Part of a small language model's weights.
Size: 11 layers, width 256, 4 heads of 64, MLP 768 GELU, vocabulary 6198, 10.4M parameters.
Architecture: LayerNorm before each block, rotary positions, biases, untied embeddings.
Each number is 500 + 50 x the weight over the matrix's rms, rounded and kept within 0 to 999. Layers, rows and columns count from 0. Numbers have three digits each.

# q: layer 2 attention query, 256x256, rms 0.0331, rows 0-63, columns 0-63
# k: layer 2 attention key, 256x256, rms 0.0333, rows 0-63, columns 0-63
# v: layer 2 attention value, 256x256, rms 0.033, rows 0-35, columns 0-63
# o: layer 2 attention output (transposed), 256x256, rms 0.0412, rows 0-35, columns 0-63
q0:502496477498431526460491575498471471496497469529465494521501503490475506490514456537500566476456467460514541531511498578511526464558572477489532502621482589518459492468525461502463473538544471
k0:552440491481448512488547478606541460452557545574476494559519487417528522611496439574458538481473493546543517531530466412590478441494527539478531518517571461477513468484509511450507452452424492
q1:467473504377526473638480511372629466473540418463617508408608482572436513465529399453508511534559608469599414408464451506484507643483447401511493444514448455539473509444420483536522457570513459
k1:457465501518465518455415535426555567499482492463477519510577483504440461520462492511510497433506555557453505467502505493449460487565449452542558482447550545472513519582537508511495460517465560
q2:505453436520505541467522515556455481532430535525437497509443480508512486582491463495543529520524374450510520458561438508467478417549545487523515492563502463533502472538568535503477530529549536
k2:544474568548419515567591587470591512439539553593524474570499394453581519496458547427405519538482444634495605483568469490623492515411468469527488517531627488458529618441540530387491409512533433
q3:532482545383452525635387539481442492506555471468541447452524448549513532411536439465508562534522504421567432477473478536462458641529592465452474468540376424523428523403517489587465466558575448
k3:511548480553534619445517507403453517533469465535488493485545526416493488447516559533480478520555503528527524562490477499471495441483536484502565484396562623479543494549479540487512494599520565
q4:556535507393457531475494545475532465431534422423537517439551488576555487498504426463509533443454409520467465486481412492458461517479465466504441492551391482516468558484482485528414495528573487
k4:461583444457531578488425428439469567596478435549484504548523497558421457352551485549438530523512535586497396491551513481477445494551598583572488451445490568459514525464532458501397447525486543
q5:472437478599432498547635578535603455429430539518429459427543466536577589641398540514465506512530520580480508488477480518474508474458458486518526532468523407490487468492449469453484468496525543
k5:521514500574542508527553464493545430466579508532537506536507488533534477560462398404431483510416449527461496515471456565548435473480453508532557495482409367488459524465506534503493448497573380
q6:419594488480489550482474498449474478484550466472585513464619395511616476522517517432452528452530538474510491454425514392533563559389541423516530527502484492494440515418460515402517526475548467
k6:526404513589321498456558457554429444459561528478472409500511479432485526574442466474481586541525378571473525494547486495429517459452494578464504528423490452529457497503592506533443443399533470
q7:483422598494593513591609541486595443514510437516507449569476446487523535599528528398459518392515530600551495544531460505531475432410451436521535521485540498459474546544460440411552481479507483
k7:544504532555534527555544499496623508408522532609538480563525485431516433531472493432521550516480393498503515547447497500453421552544380475511400553536424414483545534421517508489514438469453386
q8:453457558527577466521495433502639490495362506442499526544439441487483522506498468470448455584474428513501369438542541492443477493518483502521438530387513552565554465554412548516586521375454606
k8:408553442637447498438433519537457511543504460510489460519471521589516418475531507537490390437502576544549477520528445510567492445417425486510546495595464508534499429467486469566516583507599514
q9:536506446426475517451438546528456553488512490436514601462519474512480491516578506549531508510553425407452544425571506518426581495506533459557461452633546612464432460537504538492472533450443558
k9:409547434445482532473420534403485526499425478530393533462516504505540499597557550556594449529510527562496421493433534451402495506491533508426535505489481535557538510525504387540504549513535483
q10:537360507446518521546469487510524439520465545524503492475555499514388534409594514459495531523517519437469392509565440566500469609577438464428485481519482521508449465524472501526441508496482499
k10:474494549566542478507592426576493468401626570531533475610548532470532535473513531432476468446497505524497567514493485570597552518533379458514456511492438358461470550420503530456563411501545397
q11:477455555556502466497512457505560516431615516495492407553452422454494457550433555449410545558476521475476628522524465450623490469433431492495502479523540427397544611475505504551532467452474536
k11:519420506527544556537430362610537512398486544421438499530427445514577509516494530449507469606507416487392563482448602503591488449577470532483502517440505443411534471531453509472544497450474393
q12:449500543511499514532393402553465521450451549494442502526541523557551533423530502492465502557541444441442499505633507454420443520437514602512403488468448484541502478514542465535517480561502475
k12:493412459543423508549515472483538475386617464581478473547532493478573434515446407386527511607482546381565612529485455532667442392534476511570501561584488465496506470475528548478593447463577462
q13:433468492558516475497505464525518462551478509460440501606430448446531509523491473487488435448543409380522556549589546587557526375550503621517509489575418453525515447540489471481487562576551564
k13:445486506406445445434501467560479493507561420501451480587513572521418522526529520500442537446487600586461378550393527448445495501510520529523479457432557537534510444518545471569523463464439573
q14:522458554443556470417559549453533525607464483519536502508543435492481529484444535554555420468487551461457528386497538524491559509430470457458525556521386565545481522483462525575411507492568509
k14:499486576569445620531444501558546462562483504484490489486476404546447538561598561516497532480507502564579585512525409507488496503442532521447532400539514539438565462578477464534530425514522473
q15:476509610597549432435432500567560525562559442517556471444530572443495488487503459536517517503421508496500473508427505495550573437619466499469534497572511421492534564569423536467537509548514506
k15:513560487492447529512527558555589509517442503456453549538517510456550480431574555486551543403529526459542669484470526519430515478485460409560546531479509535473538543435548428497512551473466512
q16:492560472429475587540505464476517482490449501558444445468478513480539502551466486508450523555533469495490454582459567585479446457483485597481462585512462591508505523542505496441486560484504486
k16:499459514508469528537479445568507548476419511510522503463489516484532475373446577647627451567395590478480481511548509577448527438538500552532564536481560455546517509502473486586482502475486569
q17:468414504533495566378505459524404486480591533446472596488471476600468452513450472545482552539434456377595567441495547520568585558451468591423457548414512497516465477611584567606443544454496614
k17:473518445472448426519475534469426483491494568599379517490544523524506629473579476477518539540556494547480504584493528474450535401490558477559531496529496432463519568464535484495504495508599466
q18:476461577441489490564551564487509536478549485463554560525496535432389518455424371444567513563439474536426442462518484464448452448505550509440581436519488522554474505434471493563472437449536446
k18:555443428481499393496546469473474554567444561520448526473507531482589485467518538546433508502547515480543540494488539440458555617512544539491486466504575465560517580414486467516502561445506582
q19:497516479444499497497568485446559503539540492535544488532545442504448510522520486433406550459555514507509420505496544528536440514543442443503540547523479422586458548556461574458520446485525543
k19:478491563510548423513557547495484451580548579480490488541484444498467476523437566542497535535512446480508541465474485497506526534497447468450562423480548524417508543422461491587514501571530473
q20:438476508460536556562577459552487440466528465458616571488447402564513492422545472506446510526448512451473528549512500528461430465517531600491516525525531534479492564500458531513473523384509440
k20:469473459513469408560556447497483485491541559528580445431536560478540487414470555441501514504569475555496489513433577483539581559495482467536478540429463463509461505508503432533526511550592490
q21:514487476497533524504418497570490469441441578510539500501444449559501485454450548595508519461561554400538411523440497452555430521395593344577518457515496497485594460422427466491551524543356546
k21:599544558497502440518537504603413450489434479514465490557477587436528482479557552489483432519472468569575456514635502416466582536483320487476465518494517494482537378424596487447457566479591396
q22:505497497547446439507540607437287496525397545536439494576415459557572486528524448381501562519469473459419526593493507555509517429589523432440457559572457621536542512484501565497449445550542546
k22:538467442480485449497497521577495477543542483439388493562535544526431481501467451535452494472553522457496546517495498511472492504553485563518492435550477408464526576535511570534504459428455541
q23:426435504498573566449546467411461465561494404541492475451387551547510470546487514462536491443537483477563383522484603455399490581528480500475449541403450481477561489494528545480510484470442550
k23:498561502456404485562502413558454468484401515514547531544489491488535595413452450487503509523459453507505594587531427515518548430528530416477475536440506525435493406431420524497486489520538525
q24:548487480457561489397504565489546581500465460438406419597507559522568513443458552473486521462522441536589523592467481541546541455573493499497505626588542499535529483489484543533503539570414464
k24:552491485531465464632503479435477509497478573576600552507529454474407540502502388463446501456512527540499532374500521531411517481487521409554546403506525541534494521573459472436531469457481539
q25:515536437595453496417557494540527488535439552494446498487538435418511421466464497394432438551491471511537522558511524559519508471463561476519469537542531430560473498471471445560387489429543616
k25:510481547543479549549441533475371440544471494425475512524421544527545473627522548550487521492616571572529543446511508545487517381388456503530542551466539506486471480530568576473519499491462432
q26:562515419539493429478483443530497422463424513505521550490568534461488413477479521507463525475473494528405548502518547492467552548496518452459524446492502512474537440476478522494504550471483547
k26:510541537448469530481540477475427555517573515457366497482446512539489526532453449523466456616473526503506489526424463512486545483490443478540443422511549477476488466481551490500494531461524472
q27:521437475554494446531478480483522448413502537496479491426512475607461512585441478509505383526471453601515519514632537394480445449484457508535467462465494447551519516444473410459538459548502528
k27:398535484526505536523489563392555604525536492501524502553603531512552531500483544568376512517432455448525507527515603476446517507431492461574430481594497530477587514534528502514512565463454463
q28:573425553528350556400514450489425495440463470501524524494435428484605567475452497479532549525535556471456517495509511431554438463560539479496508568506489509507489495514484566529392525513521479
k28:455467487436514495511477531501526520583432573484455509515544540430383488561524512470539515509461522488511441514500496421481571511442601537470469516464404565457455479519546507492533497478514606
q29:455575526467476445538462469474548546422481508486569490479433485454494441456498599405508453500482512543524485554553485410583493438508517475419512526535495599542507468444406432484577509499525553
k29:545458461542528496463456619428504439549484582416526524516527445551499517436453484606450466501434527467460545488487450560549503453466426493529535432404561418519549477514539484466425542518448533
q30:585532544442525446535536531453567408462447532437585503357529529444462434551517526418464533511500493496511494546486507488480432452517403521529498438496445536560505500414465479427523470477430552
k30:527485502545471493479568460477584536468524522511467505545494562469584503542517567558446452450434467473414533514543500523499503477525529482464485514527520516458570490562509541464464441504545444
q31:571426477492488402438485588629484478434481503511432451472481452588469576526495474510554554478523457455488517503567511465546499518471471494545360539493487489530555488526556532539428603564463558
k31:487492471473494520548529474471439616525508526454533410550509449481407545565436507452494518471572520568483484588486440567564497426627584549389564436419626595513518531436495530425477570484458415
q32:519476489496435509516507490510467517392561544460551449468512507498532522378425358525545534569502354449514519480551427391524567481459487467591429452518447528508559404540583440524495472502413533
k32:447573456496502564456552490504472573584503462557535556560454474478463519510443479472431538548494559574506421557484488597466423516543503497483570574486567542511521551502561483409554508512606411
q33:486532579483516510571550453490437421474524560547576497543542479556495527518548529411571560471450547489525512476480481515530500555455558503405553481467534532506500537490474461459489431516550520
k33:503502461425472481456575421521465450559469460436529435448532578530509542502516501596508574449573436481532544473516455548515509455595466533529466582553432552510540447579368464581485549488474437
q34:491505438553405462453461483548548513458503523472526478571544442525554484500445534468381495476536424505394500460526492517584494540507451445476532474476592524395487476476473376481590463550574511
k34:415538476486474581491516470509466583482536509492463555404501538432510480441470434508529617520499534466485510585516420553462550532459472524587456507462453517528481596558522518490536458530435489
q35:528546425390435404505476494494502404563649549586519412568494590477522559519450562414470545524490522436426590588485472557518489468387482576607527451457452455512452530488425466474470474542543431
k35:510525508466503486517474570515481508376530458392508599446493471536533505534481496549520390512524484481536435440526507437450516556601485519441480494454569550559540474465565517470547519614352457
q36:528439508440419499457526482556506484495414420453517507461476504599515536500504501530507591457411527384401466535490598503589521444555436434460514575486496503479493558452522459457483551516441463
k36:492540485606429535543534543510461536436521445560560568585454534531453483516435526503528486468550503530567477504547499500523464571580464565455516492488558470451594484526475515533526436614499572
q37:540534470538418461415460580539556592517519506429514485443564566512424419487517504509447470413498432517487466436470464529522596540506494451517495397542447438606570480484435587520529459486476494
k37:402461476534493592532499536432466513514468517603468505509466511475461510530461524511421508539561547559445505515539584449530467464408582551609503489480522535446503532513479473441482491484538576
q38:449530527591454425420486500525551478531540539448458456453457509434508519442565495522431439547506457508488527503535505510480564563492504483439602485557465455592423511462525565430458470476450567
k38:545595432481594466478405445523433474554440491481459502482511492495532465537509611477549485427489495392510521403448455516509448462424620495480550508478499523513447495474436481549509544516591526
q39:396508569497442546566500439486487512559508591475543472527486528506537558493497478491488555439534548459506488543537476507458490474560488475467458559564522501495457496486586504417449516501498508
k39:531488485543566465408479534579512444458524498607506508522511459511526476460473576461497540565494511456453440516529470573640499484537517604506539505368513454502518508568415465476481480498498532
q40:484421471464478430532436506482504532485408458434585427404497492503534461463432493406475489540487491449531516475433568494435481595418507514558477503600421513448505486435540538470521555458378557
k40:387507546588508541483557563536488545561487417597514385571476486415514450560529576553570509541524512527510550584448469531581549440576478490443458525436594406482449502527513558445499508458581517
q41:492530497497611465403559457415443526507446477567511566512464517559554497434455501476487569469454409413378559538541564485452577470496491498460520484511581542583519553405431414543530476501425465
k41:526481523437518480545417527530410647476511489438425433434466517476476476563392513468498397536464452499622549514489483509537547447469518497490493505578510515481547500597494535470520569450485533
q42:405522459513443574467538383519593399494482524465462552478457418544465446538519529473531510526498445606607493602590481579546491526430653452563533403490533475497482485553426530469496501469545620
k42:527420525506588473454379562441473522533459563501456543492509588485466633395534535538411485562502490428475429524620471475552600365597390468600517478552416479533465453488405539572412534535503544
q43:428497466476486534416563515526468541609427428518529528507521489450455407443580467533497456558500540495445457458517470394620506507514481501531478492500539575513453485545366453511431635390522554
k43:503498496484533539555572546499522424517566560536454476393403460564533483536547506462522555434561465595506522566525533625478468510415490493484519466416477539541589429460553497529551552548504450
q44:479554569651474531476489580610381487553523528466456554567508566565471558451554498498507579570472608493475501549531453457534468516489475592472490484432395574448503596517352504553480467522477535
k44:460554516387541450572500437463498524422659538536436515448408531519439547523343464504472568487499443434513557531505556437483499440509519528559552508541559395462525566467512549548485469474491494
q45:489512518483517515422398546479528575423516458471487446424514507502458521564471536540449489445490402459463439571458490548421441413527511489532436410451436486491563383566495425554478522563485610
k45:494473500557511410602501489584598442522491489524428517630474435474534486404562455516488549452458521460475562537518526524548477475484531538517465569506522480477473577466476530461488512485517459
q46:513493476522502602508516486469546549561497481471572506472465421472464481452572463450490479557482469499473500463587498506512516456571503532505559501392472550477438557448526576466530450480446485
k46:465553512505470453549462423476551475508637501483549492506488548560494461538546557465443436517507529506489491464472546534595463455495461410496430460553556411557510528519488496510498472544577544
q47:502500539527492480526414440501440483465491473551449493499501449452472495471524462417434511490503506428551393432454580470588506524485614474554477460510464467480461496459506396560460466627529493
k47:455498524495531516512455457570569525559560455508479547510474533502476419447530557451490532513512543477522545485528462441459545520463506525419487489498484534496515468534549500423502489479571473
q48:464528522536428565520475497466508484453517427523483506518509448521525434536591454482501514509518570507565476422414514519535500562427532564411501431529425452388466477500439484499557600551451477
k48:496597458534511545572544487496497463516564548464459413450490614489461457482488531478632501508414525553480500503446451431424517526532524482556511567534572522569511543470581520440523482470555444
q49:470489518524396527462544492568372561510529527523576474434533489489482421437354530506536464539509477451580580515505512552496427473539478500484432478447427526549454525533564494384470469604472525
k49:523529464447546483547510509521630480572450508482508476553398504520488551571595462524584531562639537527534509429466475536620661467463600434567552525505434433513497522585568566540567480489552458
q50:527511444476437481515463515602453450545518523542468457470479460468422572458506506600476498585509558468592488537490520511543544434485484510476572508412506570531534480555625539434613439465463508
k50:517478441564467535336491571526539518460438516541596536438503506505526495623514498435552437478531433529436563447441432496486479576486539472428573564473531479456466463382485459578406501469592524
q51:480494513478546561464471368546441471506469435573421464454512561523516430475527497469444499563483505454443618497600512558585457513399489493445517564399481507519477459469508582478521525498534471
k51:532455531553472530511536465534506405446430551478535478513491511476417525584380493549590501468478456485504472528443533482515458474515547455561498504510476496529497496590487492489521520501482411
q52:576503535532426482615509545421450510562478451500529552479609560556460458441521502613520501577518570477455521510521545446409522434475589527473419536514626526501544467438473597458457450399595487
k52:564456484470545545458558453565578438496454522546497469514451507502537512605436465416544516513538495496559622453514469492560501557464324469547626495499490490467444522501481503472523537502528450
q53:433486494523421442494537510606529437410519532512419463561512532507562518477498452610439566528558461425566533560491492474534477395499474483510522465501542555491549511456518525441451576452454457
k53:486500555498512499410483453506451534580422451496479520553516504519541617454492473498516481568464498505505445470472472493435478548621482606518566440481585542598449469561579530466545504421498529
q54:515521508571566479466490453585406601470524514461549508563468445522533497534564420436464456437544489429486552467409497504463382515534460498539547512420490555545500514463479413525533390518475486
k54:472534445402483402476467418477583526552528453380428549530599461540512494465532453534454477515529526474525476546480515481531505545505517525509454374505509526454490498493440519487507467494527547
q55:467512495464576500523502532498397522469525431497441477457509654570445513535490551502519541550525466512496493514562504495594501514444515472559494607483403509494374540549484501584426537416566432
k55:531572466600458434495442458433501470463497527444525484428462437402424471576496478555483505460488410532472522463500553496454429412576542430510526510547505515566518509554479543526532430531474553
q56:450470537508493532609542579522588423534502528611481559470442503589490448492311567417524444545597583447494442472511493488479444464488520521404591490483433504482497515445542505416495430423464534
k56:572551427446524451429543433412437546544376464438490443591596529447581547407653598561509472421449418432612500472507489462423570567514609357520441499560494516467494510473485502527531512553475457
q57:458517510503542461438539451465517540483420545513526395494537488566446543528556487504483464528474552518477576465488443447553454487533474421496531509484493383569491499533422540526551572496489459
k57:436549509518411515579480474566471440556557498503499491500542615529561501445464589454476476573524425521515510546529589436547578464522468539489450466420465516531555539483449523484432424512429540
q58:371511530584452528429543436523514534433489494595497523491399490499458451530443504453466460465550436485520521479403548495532491507520529434514604580483512503479582502466447521486518601454437526
k58:495540400509538496527478581541469429545517510482434454486508489484522606563551374457640564516426564465532606485510499510494511472488552540483506469368469569525439520484573514520455363458535512
q59:498447523538408500439547439557510476562514494515381451392415553520488523531529533460519602485548526487487480604580507550471524505498605499546520458480596558476528520494449561523425494596439511
k59:490514481467536483509574557520468481445485614568492581501506384533493563478548461464542489479443516482492466540443450424497517450501404523532451418533448466469484449540463524549561410464519509
q60:497549495526494481497478388471502408499454468471490462514508485565446511509493424450485536468513531436486498461491499507515484551613473519452469443562460559514570430465486490380608494464535437
k60:404590365484543511519528549471506524537501574551539381425510591494541457438506527519410453531491575501569497529474465502475577503430480458469486458462509405509506570524552487543442528492478560
q61:517519564470534516472496521391465544532560410394532464470427463596517588447453495492544472513475571426469497461509521528492477463506548491493525613465510489549513412494539475539562553427478491
k61:623500446505437497551478577548515407443476528482511451576668515404480475560477409427423511549477466449499557481505484512462493464543484551478444465489502449519544470461506464542538448472622466
q62:500446466524532455499356481495450509528497446438486488439553573473583532482523588558558479535513557589437514477467508578462519513440488499541473514507454441484502488483419473463519469512519499
k62:468502433436451531447501535460563539433514522517491534519507502574494555522514484494405464557440490502500595498438433458424508380515474462473509525476487511504514528494565468423555461542502444
q63:466490475437502548530461571481470505426495582518551583398580541437489507424514487479538512540532378468456474499487506533475531483470440579539525572474491460582438537424429536459576524505539464
k63:477495457579511557406496443503541453528524548464509497584452545479508439525570555536555420461566443579436476566562440503517469514574527469505531465475484552524466530545480522461531481494431441
v0:530524575465530551476488382437554560518524450527495440530476542457518400557579509465473440547554498532531494437419482451494424570474490435476487526454523476468431551532506557450522529511480464
o0:457529509485488459520546547513459499465438596547535524408510479511422429484483475503503494416537487568623474559437546484517495490481432554519505512520508471538503432503511486497485449504516465
v1:524584509512534501436511461452522551502527520583556519531428457487574493525492520531564572505511561520523397471528544451485480575473452444581586499507489532539515401518516471538439475490412489
o1:577530524463460478581433503550516425506466616466473476564507570454549481454496423541451417456441417569451454477518518472541569455455515393468482476354408487526591484386543550525558468568426459
v2:523575433494532480518517498542504593511517561521509396423512579465506523537462500478506485530469514443470503563517463501481567554523609460473599493489470496470519471572527494491549468532539423
o2:421552547428516546454544474488534501617460565522487639583550455585497533410495535436472423461442565530528530438535469444461543477443519398494518562465497484432456412539532413563465414562553532
v3:512447518516522462563504576441501465530451489534502419544558567446534549487517532533500509585469446488491521448427511530490511517572524407459494437561484441530519489498464553534525522482437528
o3:461615538493446489464624425477453508523478573551484547436476533359469432509474506532544448510435542535500566506535478489530563456499455499485464463604590488477490486487459391549415546623538518
v4:519539554485490533459444501524484501562520567512461501496390631469374511468463437522571496448485418553522516536468514440558506474472465554516514518540552471480532505516549503494498456538412514
o4:483488547509505444547570498590496558528534520596500426540511538495492497461462575500553481548594521533541489497579538526476405487438494549528492479440552529548450542401522422527550533441531409
v5:464551530534407544521527491534610549505515554430426432449566450558530544551512562500461575440557578448487565419423518414493559571539490512474481481526414607500414427529557446520533530521491549
o5:517513497523487423482454497465603489552547589625443572553569451455439479511456449548519582490374362487429448539443463530486483529516590404546517499505493534493531425459550443521469462433440576
v6:551505569496390522534484503578451482520525512554393532501572533407484424435395512433596530626598547503533534418570479429525457533606475453534588427482436521486472490431431442454528435517494546
o6:487661402445542498561533558443544510467466518479498567489505490418577520434579407504475494535528548542585503510491547524468502487542558517570406563539416546489572508447491532477527552564487450
v7:528464533493489482525528493477504482543472494516406510487519642418494481444479562503454412541486532548603554537515431542560512436444455408511568504495481483544503501493454536477538497561595450
o7:543537566533530492511473561578484459509525474479556510485438516456524527536488518566460548605554498462506500526475532429459480431508502347519505469512478429536503500606488445503520481484561492
v8:471486560534455497500435379454384430531560496466511476551426527414398491512548392486421490496513437546518546443550494532473554498470536495511496488549442517515534558448575525496500443441480456
o8:451469544574521510497579577487559568427498488481559490500583461453510436499480546554545511476557618477575443524515539458463461456470563590409457440536498517494459494472493472499512579470465431
v9:531458438635563482566452525510531542540446479529537558491349502514485550558527515493484529522543453501491492500513613541511479412436556410444507532487467482474466458576544508429481511564437466
o9:409449546507487495483556496432515519450512492502431494516475523480462491483524554484460547421485504552491515511552483517446480538522582503522492473443490418549513431525510606482500516441538452
v10:568554496513519448405502557505516511471526598555503520502528520488509492459562521500508480426544509523560628555509439512555610462478388557542524423464551531442516559450482413521461589519522516
o10:563472532570516423526516459491489504483595531506477540466498448559478530576528511583455503484524424435503449496495563583554397524474511555471522510544506574484472540527488551540557476442488521
v11:455534477506507509401571486394570562431455436573589393568530489463431545516486509472455428504593522513462570555376394527523545474506545480489526544516526520429503535511556489417437462426464461
o11:546503469462478565571480539516460476528575536498501545563560463456532443581460529486489483436465547523445509466488557450521539517373528531486586522443486447551538502555493383612395454481412472
v12:501582447574405476431595554470548551500510590543524514507475519482430418480388537573485446538581458468499559591425557495533517509533473572544598399577436417406513446486500547524469509521466434
o12:506537546458527494496420462466509485542536538447488523527571426528577468464506490457452357474540509455470466485497442471545463497407516557499565559560534470556586535427510396584562466492416499
v13:480586441477472392515553487457497419548534429512543634513547535501530485510515497410462514522531502509618522434589441458555567521471410514553463469485545536457461568573409407483492461496529490
o13:476526459486602503457562514553486550456603575464460460528436499586675468629465439552516503526513423575437494435508487514555596509559452488522545501584539520559572441515595475462552542510397404
v14:525465520446525505506547503573576596544455590492445476538484498439544436490413520548477503509505578474446447494518449518570450473473520425616467464612474536440636503520573589483502561393513430
o14:435444488473430530562462370473598461554415407391457531452513468527477489521489626500422590473521534588449565525472524521458563464542525458417537541448490524478442564502398473484519422572412482
v15:407539490562543441591520457476462477528636470439470517459572413491454491367537466521519495566443466507526487574539389501417518516578476459531581598530477410549504480455539515492645463462505473
o15:569601502541419593452473510532475557481499567428441525515409477386512494510461418457481424459577472475520470497459541486442431541492580453476413462560457521466480452471626514438466369498668589
v16:480446562520550579522489489481496614493395547557535487432575554459420488474603526441455534515499384462432479500496527506435493506510500477547441504463468475488484515477475463420606499498490561
o16:505499492469429547517488449568479560435489408511451582488527532508430563556495477479604508478538447524468502603506523551569527541442409484420554487579634501566481424605456511556490509489510341
v17:528537487569468561460523465474402469543489557546576531405471541497588501450485636495522531516559515480459475488525572486543498579540516574482640459490493438480492478543496495483567453544545448
o17:535458467460434480523520543563550506487491529573471566404467466573569493535573555492514523505386535509547609499529494554490449604500530497502471455490432594486460509509495454470653518493557570
v18:614461522410470484548552575467385505454457578503534536397505520570488493439514458423436525554437457479510520482442490495416462521527407496538528578570450435550448548473429472427549525489428450
o18:496524551489500534451443509615495529510434499515484504585569603551558463508362551538502432485522547566411489528519481559503469485447587477464371515567487448560555461652480436566585521460481584
v19:527491566556467540478504527448432499606478550529530529570476459453517493530460456508523547480528523483621463578552552588519517461415583476473568488510511564476475463478431510406451470555512560
o19:510530518392494579482566490508505424436454480561576553527407530519581507496529493492509491446424583496470490532545535451509493547525469565342496555486529504472440520498437441447428475492523497
v20:447468540492459466457573460495619433440454518588466493450541437492470546460481442459544501476500533472479361481434427556465534544479461548413601477610576409510585488573475553509549522512509518
o20:541512507474499547523485530424456487499488552558507523502472429594501405525585470459476480487503399587474469486475515537553507470489527421571501532417481453464586469481503611456485595470448561
v21:538549496467551522553504531462400544468478502475472460536518519532453498487520511487511452548522510474410540522517487566426550443507509452594523555437510448546499480497484463500513474526479505
o21:531419547545533627505424592487436485407453503569469538482630546436507518390442536509503510550589531589520564554502600473561518446468476490518386519517469371441487497592475546486444490546487502
v22:465478594472469493442474508449455442626565480568405547520442501538559463413530594538502497424460498555601448540494502551540435431561541583485526563484540528456545443633532462548533438578611575
o22:466504512408456510437550540470480474546528564563502362502548485574531542522496455428558515491465556395484469510534543482477444541447452444462442527518516516468374570457415547547492669471486398
v23:534515503440415450507535455514568532493486480525458412497507471504461515546507499481490430553493472387550495479521495488548499475573488503569463506566447579498537446522467541510404430491586514
o23:559435433547507463453477480374478493455462501534450547551424498567585558550416523460570532472487535546535616376485545408526561506456490460484537423478472621482498587491402417549519509478520588
v24:469472493537376523505450446574515568531479495437514587541544520509490581454575503538429490632531440474443499485434543598531522457514422463511533506511476542468509489542473525602406516565616510
o24:567536659552459459464577426504531522464372616451471514512417484475642447488514545494542596532462484434597434480461476464429497533508531428576485425498486460512498500586438392462434567524493482
v25:493541485473485457553585503455529432501499477413480582466443449559457605506556508485440447588497483441529490394515459549484519557577545470453526565451542584584515524477496486442537471402474533
o25:584409448514456497488452500561520558512473412605429492525584465475561442522517587539497521451487461478454561455502434455485487529539469479428427419533449520509450504505449534409504504450581480
v26:525531469510478523548475450478435572502515479530391528514483445547499533412531468529451547454593553549466561395546450562431487514549558461503404499483494521567468527500520451501411463550661556
o26:430539484468479378512449501577610492470617561490545547560398446416539600418470523513564511517488438458487527534432572430543530543487534505490508514545459483405427440508544543484440440477491526
v27:555516490480481458406450519439584462517517508529562512572472490390583532486553460538609521446499483506457529511507484588449486464550427394494521481558523461421477487513488510524469477454454533
o27:409486513460532551433559555506562484470478472531472508459604401540451496529478587434507476407526521452445408481462529512524556432408466580531481534450612588536524480581444501519516499481411367
v28:463465520494603447560593441473495582417493530394430531496526523512561452578516483573483500451529470503582498486510579462508551552526599548428569617602489537423543461471583565543495581538446519
o28:536479542486505490634484582479495511467528420645496465533512455460443528482467466468428398438469522531505481527487504439518423559523581471519562513516462472522559425502435524505429413532460559
v29:493436489505547418490526500495466436524531469556472434502452496523554482418489494518568586512413517571447475481515503578544481492423540465529448464549538526461446459464548535484543468580471544
o29:572504467501525577374521490484462501472553459547485549485485545509481539453459520488462504593496481473469466570514524496531561514536514467491510494467504477477378435481483553437443524622450479
v30:551589554418430467481531431424484501483496460545457577494512509416475443538486448423522535479570546459541490535595376506404477556530450481468482428465426522550540505396580464455588574527494592
o30:459534536536497461477479455588496623428512471617534583568501412546516493458414441443536486484440532484433514452513483547527566349542588456627405549608522525469508495521560486566463488463469484
v31:496511505588517489562491469506504361565526498478456498551494489553525441558474367528425574369521529492573575486537602565450554511479458553524470533542496497488497584516557592497505526442431522
o31:512490557496607552542499486338491551482428411498533481541466462544481478488475533530449494464564528526546563569524521488600486419520482420487549425446529431435518488462538409570604456477472561
v32:450428505561510494624481497668537578522452537495461508454509517495470596565516488497455492480574477613543499445519571509500491490546546464501516530599483524574447602527609512480422432451486447
o32:437523540504569515447364551407442562478502458482516495495559523526457518446493413478435553492439453491524608415466548554415462474482593437419537477481516481467603363477444535536464545487536521
v33:477539422521469548541375522447594377481593480511454517473526503476524515472485529503456434462582576577461561482399432546424506501521467486508520560493543523542497516411558449472525445495526431
o33:466436542448523520534557571607468512533537430521529456471539466487558441549598513498433515426517536435519457384536509489466484414502592419477513478473523547623457518434609514610544458501497454
v34:542465506501423542471432540549571439525383420525449502462546507433484503454440495442485449526487544453544525443545525473535488525527519604500477449506546405507533492446492343486512577449566555
o34:468542494584486515480442469488472512490572426469567479499437519523506427517581471493509518539478597579482474452529471543438473530482545551472552546446464501462490413557541548440502443481448567
v35:511488523510414399503506537529459438424483443425487615538482462493448497526579521501569506500558549542548532421410437614542564458478553468555620554429507491483415525432487538480504499457514552
o35:513499457445523512401502530536536464582498478393494471442464467577497453522442551543487457442553486525484531378520508471474476410474435537483438539545439519522444490490498453573477551489458565